{"num_hidden_layers": 9, "num_key_value_heads": 7, "norm": "rmsnorm", "parallel_block": false, "optimizer": "cautious_adamw", "weight_decay": 0.2, "warmup_steps": 265, "schedule": "cos", "max_steps": 6327, "dataset": "wikipedia_en"}
Each number is 500 + 40 x the weight over its row's rms, rounded and kept within 0 to 999. Layers, rows and columns count from 0. Numbers have three digits each. The size before them is the row's rms in percent of the matrix's.

# layer 3 attention output (transposed), 224x224, rms 0.0526, rows 125-127, columns 0-223
089:511479480472419427470559524424536472599537466490513486431540555504544516534538441514580534480429500505531461475543578524467463470462493482470512422503463529511528514500490497510445456444551527496481465510496594540508458428522460523511487477507389477539525514528483513542498482508467455397505497531495468495548497539521442486612518466546466494458546524490476497499516490462450506562429503429480443547514513443526490434524494499525555471533492497479545523555519464509436538464436525476574530461530526446538481455509469422469514482565442540513497565547545488612491431528560551463504485516559483509551488526491501504498521544483524500475486478391437491507533451498497514472537
085:554473488488511506544555448494532482509467465544485518501431494471492518542446516492374490498533515517601447470509541443510466507478468468512532484520524477555517475523562491497430473551578508482472545486495385457505339484540482438484472496448466545486471489439491500548474500520470508469497486507568539482488494487514479609594499501480449457464494512474456522505539594470470445530598519516455474512497504474530527466453465447485527513523483510535451484501472463520467550524511509521457536512538517530554453497491489500498481423537515565510479471513509483525507424517562530475513493563456564525506420503534515518471437512505441486502475471599660524533493547501495487510501
086:464460526524536472523547425528495503482488465441526519526483537491550561531442470523471511463484472452452564509498577528530539558503531527557471471495488476471434495567510482528442551488577501498549489479467459468530473456516531482486600494508577473455522494535488544479451517567534495490469512487485477501476599493491481588577454448458482533520514501478480447494534337444523544443507517512508583484521515543556538516479443510504518473512446517508499515461469525496415526488468580560497413445526515477490441494492505409492505610521532518483533513490484530491493457509401528525423509633508495552451472469500510507482516478465527508477455469521483500561532499482472566515487
# layer 3 attention value, 224x224, rms 0.0487, rows 126-127, columns 0-223
086:540500485509472516555532483445523440519498494539487507468453522464497533540464490458412507468503507535576469462470538465502509500507493487479531504507517494574496447492554489492439467541597518461451540508488434464475346530521518436526506555464478507492476546455482523553486516550454524483495527493579536449515505391510503619571504512506482441476472483490444524504544599500463447508600499539441464523478461468519541507485459446486509508492484500573506463513460461439522539492515530555503541479550540468527489519489492496495495443576487551473452482499493530531519422512536543459523479560467578523491412505560485518447434519498442538480458491584628508532510538517493483488497
090:486457536540510468513520468550529473451511475450501510528480528508500562502413514533483513461495432428461570494521594523530522592483529540511473479544488471432432484538501494521453553463596516464540478499490468489544439470530525479477538502513574485486523508574510554500440512527530500479485523470503462503454558476476444547583526479465472500517542494528477437490542386439518538439450522517530574468560526509542548522485432511486523485489442524504458506436448551530473518504473594544506432476517510452438418516507505430479498590519528551461555535484494549486503455513406482516475455654490514532432476478552505487488483500497535523529452481516475527523485507498451561517510
# layer 3 attention query, 224x224, rms 0.0349, rows 128-139, columns 0-223
039:483600448559497552467595511459492531473431508510546501489506556413547470468513528487513498481500465552552481476522505525491522436497532492523457506564458547487404579483562491501484496561514483446479449556519593512506567492505554442493529511471481521410437600491498550494414519456488531486532493486442425458513471525421523469490494521555480550471490508536510533465571528448469529451548526525431494495504571492488441478480497496436553449539463492494521496498449393530489487478572458474486551522539522501568529567534514552553588538528453486463475507555521489474535476459485491489554531493444456539513537481518473476418507483517532490510455559503460477476519458445438520510479
039:484453481435481533509526495519483479457547546508489528496523524571493517521461484427556408470528548436515528530474457504529504481469482508513475491434475519467498517457437495466528562495476454543488532448488490481462549528549514542484498472644555520505436436550495538473470469484462502462496418467504527492481472479485450477491491503465515424537488550569535514480466529528488500458488482527441456471564462466488600524485474431486484547433504553467525518430545446590476517450486528542550453475532520466507425434452500459395528516418516470576562512468488463498525471551506523480554498467515542470542496538464472594499571565497510479527500535519499436455476523416568502519574
044:525552490410588468513492443451490419483557492556542492517472525516461506511419473492533509544483407417508576481451475455508446460530480498562467503575476532549496502502589475551502502500467518535449464485529602483490537490484590536549452498429513543502526544481520481529492497390577508475474540502507554499560551481520521497510450512570540482487479498565453506506464510556465549520478520429513493510447491519507438482504550543518544543577502591537516490455485539565492481531509495556435517589508500562503521496457517476465482523506480502378501503532508522512443495473534521545516475613513554539476469470515434489496529535536494515569501515478492534518522493523560550475530
053:475463451533475506494481481525481508515555465476475485498500515488479551515529466400486513437422527536501516477536514509441480530537436483460526497428434530504512512422515496523532501500556516487457491506547526466451523491534448471506502542601499553508491387524507518532567474572485459510521580498533506562446480460448566530503549442533547540501481456466536554551466461496515450515473603491522530524580504487488512525526467514479481458455538495548423415511501442413408547510506480492538504488503505459521462545504516513467491499511569544553501554555532492581458488508497570500469505578562517511453577569590527481453509539492434490464467508516511466464483437500562546461413
050:516523453469489512524549447488462526512511526548539433490504494477509435445460554548443555480425511468512478517457544552519532505487480484489515422556542500498550481526505541499531499506465472512378517507518486453444476488537512489465445500466491516435505524495479487467537570482449450565486540507491491517509528534572477516489448501459407564507504476427545496545524399504494520502505433468475496534493505515535474517464414468531507531551547502504523485589509465433521483567550493487510503451494521612516481430487452448611406479567460397564489471516477507413484506543556493457500518533481467416499493465440541486516530496463493469521469509487499613500429533494513465524542
059:489509462515397505456548508546481495506460489481472484538502502524533568551522512432505477522422601506504529481594472495457549541505581491452515561467533505495565419522562454493553457517523541495546456517453498493497484517526443512456542463552498530586570464466481548563483488567483520495510487474537537566451488360500505494511496457503489508502519476462507464505498502490519472469486535574488519454520508472502547510585574495435515410513490443488481457445496550494526543453489513465552405535459466433424496514484520568417534485556509504528488517469535535567525497454514528490516541579431487529495544489527496488487492516464502546470453498549443419452552483491459531486427
063:543504518553511431527481486416495486496534517492478482516478441484500569518551469514499571491517487480497558479524482487552468481515528515481517511569434534470479450502526513576540467479526565531475486527474537447530501523450614529561481514574480510564527425508511440519496527531506520503516519551551420512466537422493574451486493519556516444500522571526467512508518534532484526462435584478500488486567454482465515513572506504416505485476547489536541439416498518577548505524479517517485562548491490383592482468479487476506557544497503470464482528537526482486406511550479495516520465446567541506511501475545469500435564503575412510463479507489495579535589484539542485472427
060:533531518486510505454477571474451481504563558523498503455505532564413453518476550561495443494550519545536466500437512493503462517501506466481505525496541483467528523501550511514475513451517506480501504572543479575505533481527497529502418469435521440426500486501506492487546517507463447440519434477516448540510491525493507526530449542479491454465533475525498512427471510507510475500552522495456489451549555461569542489477463497552514499619436475508490541538477476647564445507544490423559457504505455561535532463539553487549533515473472571538428505430470466489578511462534482422466466474420519523485475433465522502459462496457550447534477489537553454553398553478448519561532
083:480502488524437561461485579541429533495504471510486565529510487470488551511442459481468455523408496492519489526515498527458512526427468475498560490484588482562493486551486465482453507482531501553550511490525527537517460496521497527509501450466565475429471493469514564549547514480475484426478500467485593563476473539420485523443514456516542570527528458510479483506565499477539515531579460592557512487479520487509567478448456505520488544531518471506412562587519488386541479512499461469510438501464460523495498452515539535499522529455451480494513393531502519521528489580516424461458543421440514549526486452516539522532416541397473441519534490524515509453494505498443554448493
081:490508472555513510482500501546443521467596527488499539475450456518468451512522530578473480499493557506516495503488521528498447490500532499488505534547486482470504493508495504466516510472516573537514516470471534493564508525499502564478404436510496400475573550497516500483508453546462438463407445544540462532544529511546563542482477498545413473537518543533531527450490495508518447501544576482454460466514549494528514493525491478413503437575484495554605498526482495598469458576532463457550433501452466413539505512533498490524494463496478572462507486455520512519520468470509471502456506499500578504498464425475416525385415528534443539532496569492575474513422500444454529542526
092:526501520496498440504518478451479464532474512523499522491535511539534456513496472426450552563513497463507512480566469475554551510455556545554461533466485495528441492499440523529514450462500495487519531431528506502465499552550481473505503489585485562587489564388483499520419533531489530553529411418524493504418477443445584430494477460497501436583488512537492471571513514525480569476460590512549458488497460511501502498565535521510482561520451490543513474443523453451500512531471541514559552486538561465552462482487534506493472552552516516481413446510509509519507547471454604502506468553476452591559564475538513463500475509582536523440492477493482506470534410458519497492527
124:530537524459464431485500467545577453515457516547542463459527529465501519458513493486596489430532470478520492466513461501483535500608520475481505484490461462466458469440500519549479534481547486430501553561459437513471506466422462472534485533469533553514527502562508541476477510517500544532515524534404502497495505480514439492535540570468513475426498425523465471520484539507430491429532393465468498506507458441465535509439523544573464573475465488470473522443560475467500586438476452531467538508545512532507470496498488488476460515460500480594455632555495494446517494513524433526505505520544490508432552548473557475587547467507505556467503517466443482559531506524519484496404
# layer 3 attention key, 224x224, rms 0.0344, rows 128-139, columns 0-223
038:476424562465502491505477501505456515537555430535538500478484499474523507491551484580436405505421572439534494538510469498515528552515559583474549496540532521551509493553445548573538481473519502522454494489470478498535451527472503494509522501455571547525536491513511467515538533469475463456510502448529552551572548509520471519542415579477488486463454479513463502483510479543505516509401547522496415519557506497503469530508522533530455516476517555500477551584525492537450564535416520508383462525487527454499586487496472513512525502449548502586509443444582500532575485564547518544493554523600495525507494461432481513551483475529462455506451527502467462482589528478460509514495
043:438485466466537432526479458468474470518471494507456504482477480483556528511515515429555475528474472509531515472482483552533467532497519519480532519438543516471430473522605528569524426472498496474520467487512525527521468490506586447478537540482487480549548625494435461504500508402550530417478460537495496499557543503517484549504492521517503504496493444503414499395541525490491516458491513484547580503542573508530461456480503571500580476487510508531593479484526441494540518567528508503497483530489536590541459513518474519517523489529469582410556487557462585512528527406520521535501545478511459495459535556514477452451469443475513504415468471491488513539582446553501563525448
045:485558475554452510472501541494451544476507498484509522420544451603573523491533526494477529477471529529533487508513548563561485427458459439469447486460510500493553532384504458579496503527544464542536527573498493508574499511464446506463513519606471526434438555423467531503506531515420509559484531531472501537504512475510571529532538524526543492482514444465530526501457490465518487520537464516475478516452491536463533491486462521476487512504427450466440591502498601547468479502550505486545533479461519476543513478501510515502529506534484415529514484491516544537521568505436493502474468487390463503512469497545544488491485536452524503447474523507520506534341523463454454586442
045:508474507461544491509487482460522424515492476497459553557504502448559482531469465448552507488502535483484517517554524524532471485509474468481499438591485506518497498462537494528461515535488535529513527479480481484622501528539497521470533426524551505437437432423505494474513471513520506522429494465506530483441499541510523502525484493432490528515537508547488450402505528520475533468379452605448520475433554512503493515486521498518486481495526516514605526511493573512529483430444449483469527484561526442437516526490527533476482547510522382561420501489518533479449470503459490545526575411507505534515479449455473434523510551534502461473456488520560468535427518558404407542553
049:462560517496500504483538551528530453473479546439534480473507518516512480472515467460493444516514468480455461480496423483510508435532534535498506587504500486536456415565493526436469487488528537486522457471458504523453546513515554507425498538471467512560513466504492521517481484543482484401534437494501436496489469468478474441513465575508523425451526559530466490455533530526548516480509459467477527506501509507497541507484500531516482547456446487440500516438492458449527529526456604518570474546485526398528516436532429495454470559421430533467407459446513428458592510452467391482425446460503467536488484506489472545457420478571550506525512545474558441557472520437465481491534
057:487478514551502472500504450468457568472473526533517521562539484475498500497427480515543507485468546531557485524536510543515465467537404493535492445438466433456558627438503465499505518507485528478504534486537477524462574488493465490569488432530553478404491511405537594498539506489486530421527580444463508492406490513519523547488576502486478563570504508489516487574450484556503524500460518566475513537458498523498547497474528456520494390555526511488507524505450462546447432484543443453421541415524522506490501487464560494540460515494547473550532524535537565541428544539508518561520496511478502498555477481511562422554460525475483457507526427472523505500508497495497476569481
054:501532491523479498497472518567513604501526444408503560583496465505484435573460560421449534486542591488470523467468480554455508531463550470479408580495523531457465558503498529551461534462555461501508449560495528431461484515398548490529473512470437438564452518472505593484464554481529479502512510436477492516562486540474542554433522558518497447484530465418475553574486510519482466528429495509550512469444477496547512453502492506466441523478519496490422533477500523458504532482470506498468453475436445521494466448545506503519487520515476431467497498411507543542545468517517547487487548481541453463469542469556534543491480527537557513494465538507488461541513502489553411458463
076:496516497425514469533470499538476484508525496552500514464502515455516486442452530562509492457591474515467500480549524535505495447520481543560441563495483553493536440486481487465492540482517466482445495592590516479494528445480405545443511520433479553438431566443493474512518559472501542458467512496510431501599464525516481461517496560434537503518528488515496450470494535438506536496479479592518507491514525460408509478427459499509474559493524476562388491575477518564569527504510437469556501485548437531543504540511489488412470478450502471569486504495466431436498442566479522483519466529474513482515508460479506575501588526532467506467458526453520440511445548501462552473567
083:503470470428515529473495482533468478524423515592500490468517502468529534497493502467516534515471484490501461493490541465519551479552359454481484456430502415524509494482521453500516492511483550488493470491372490510555579468571505506477436506488531464478461434495505547549524588508446511468500430529490489476434535510502393484513477482551508545531513459453513472458533511503508533479485498533516434541486549497580456555491472538530506479540471518488419521466477478565463397516501490494478513502509516473538520487497550508473483442498511561482611484585489467469499587553512540564577503512385472498531487454453522450541449462496517505537487485507517575445557511562458543540490
113:516502516456489475464482477526464465515486523554495536491508489450523495489502509584477520516576495524474522511517531497513565492506477507531484593444497529527506396508518465451487505481525451485490451558505480506539519438524462521481538520453512539433436571405497482509495553498469582481514560494513486477567464566489463492522518535496526494513515473546516411507500552436496556492456459572491488488520557490509560465426499479477496561518500480522368463561449509525551448483438466474601501500458463518521508547470489500393405479424510565538524481572401428456496483568499522492498481547516509467511563468467516542485585522471516511512449530455467444527476487493449585463540
141:481475458495514591479526518502522478519409452460497494480516483522498522438489491362494568502346488489530483487476478451478452562495449432455535398548512443518464494485539520544501476485467591521497515480440504515471494538524510490538355485507515466487467457476507530541523571516465476445392406462457528520442555476470461505491480436515481542542527528463501466487492525561512540524521560482537472517483473491522460543511523559503503512479466537459524556445499484532468516527515487492480554437462502456530485472514547526515550474510525509509577501514544476512476567535482475502586521530444447501511450482501516459542477460526521513496523480533499526378579521558492487539481
134:460518513450511513488526503467503509519493515551510492522494550504489509529434491556508478486495522503516528465509452510490576489490503497477487397480478474552507395502514528504461487515508591525490459555539484489487478494534507523522488527456493504498475524501483501510526538480468510508352492413471442488299525520509586462485587477505529486548495479550561424454484520457483536522513538481439508535468520511501584465455499520447510554446506501526443502539459510450516464475493466533539485601459466546485515416462463532433493511487490615486601526536509504504490545529496477539535499461591545497542505523485491492515482494513552502492517502503429515627524473463497492484448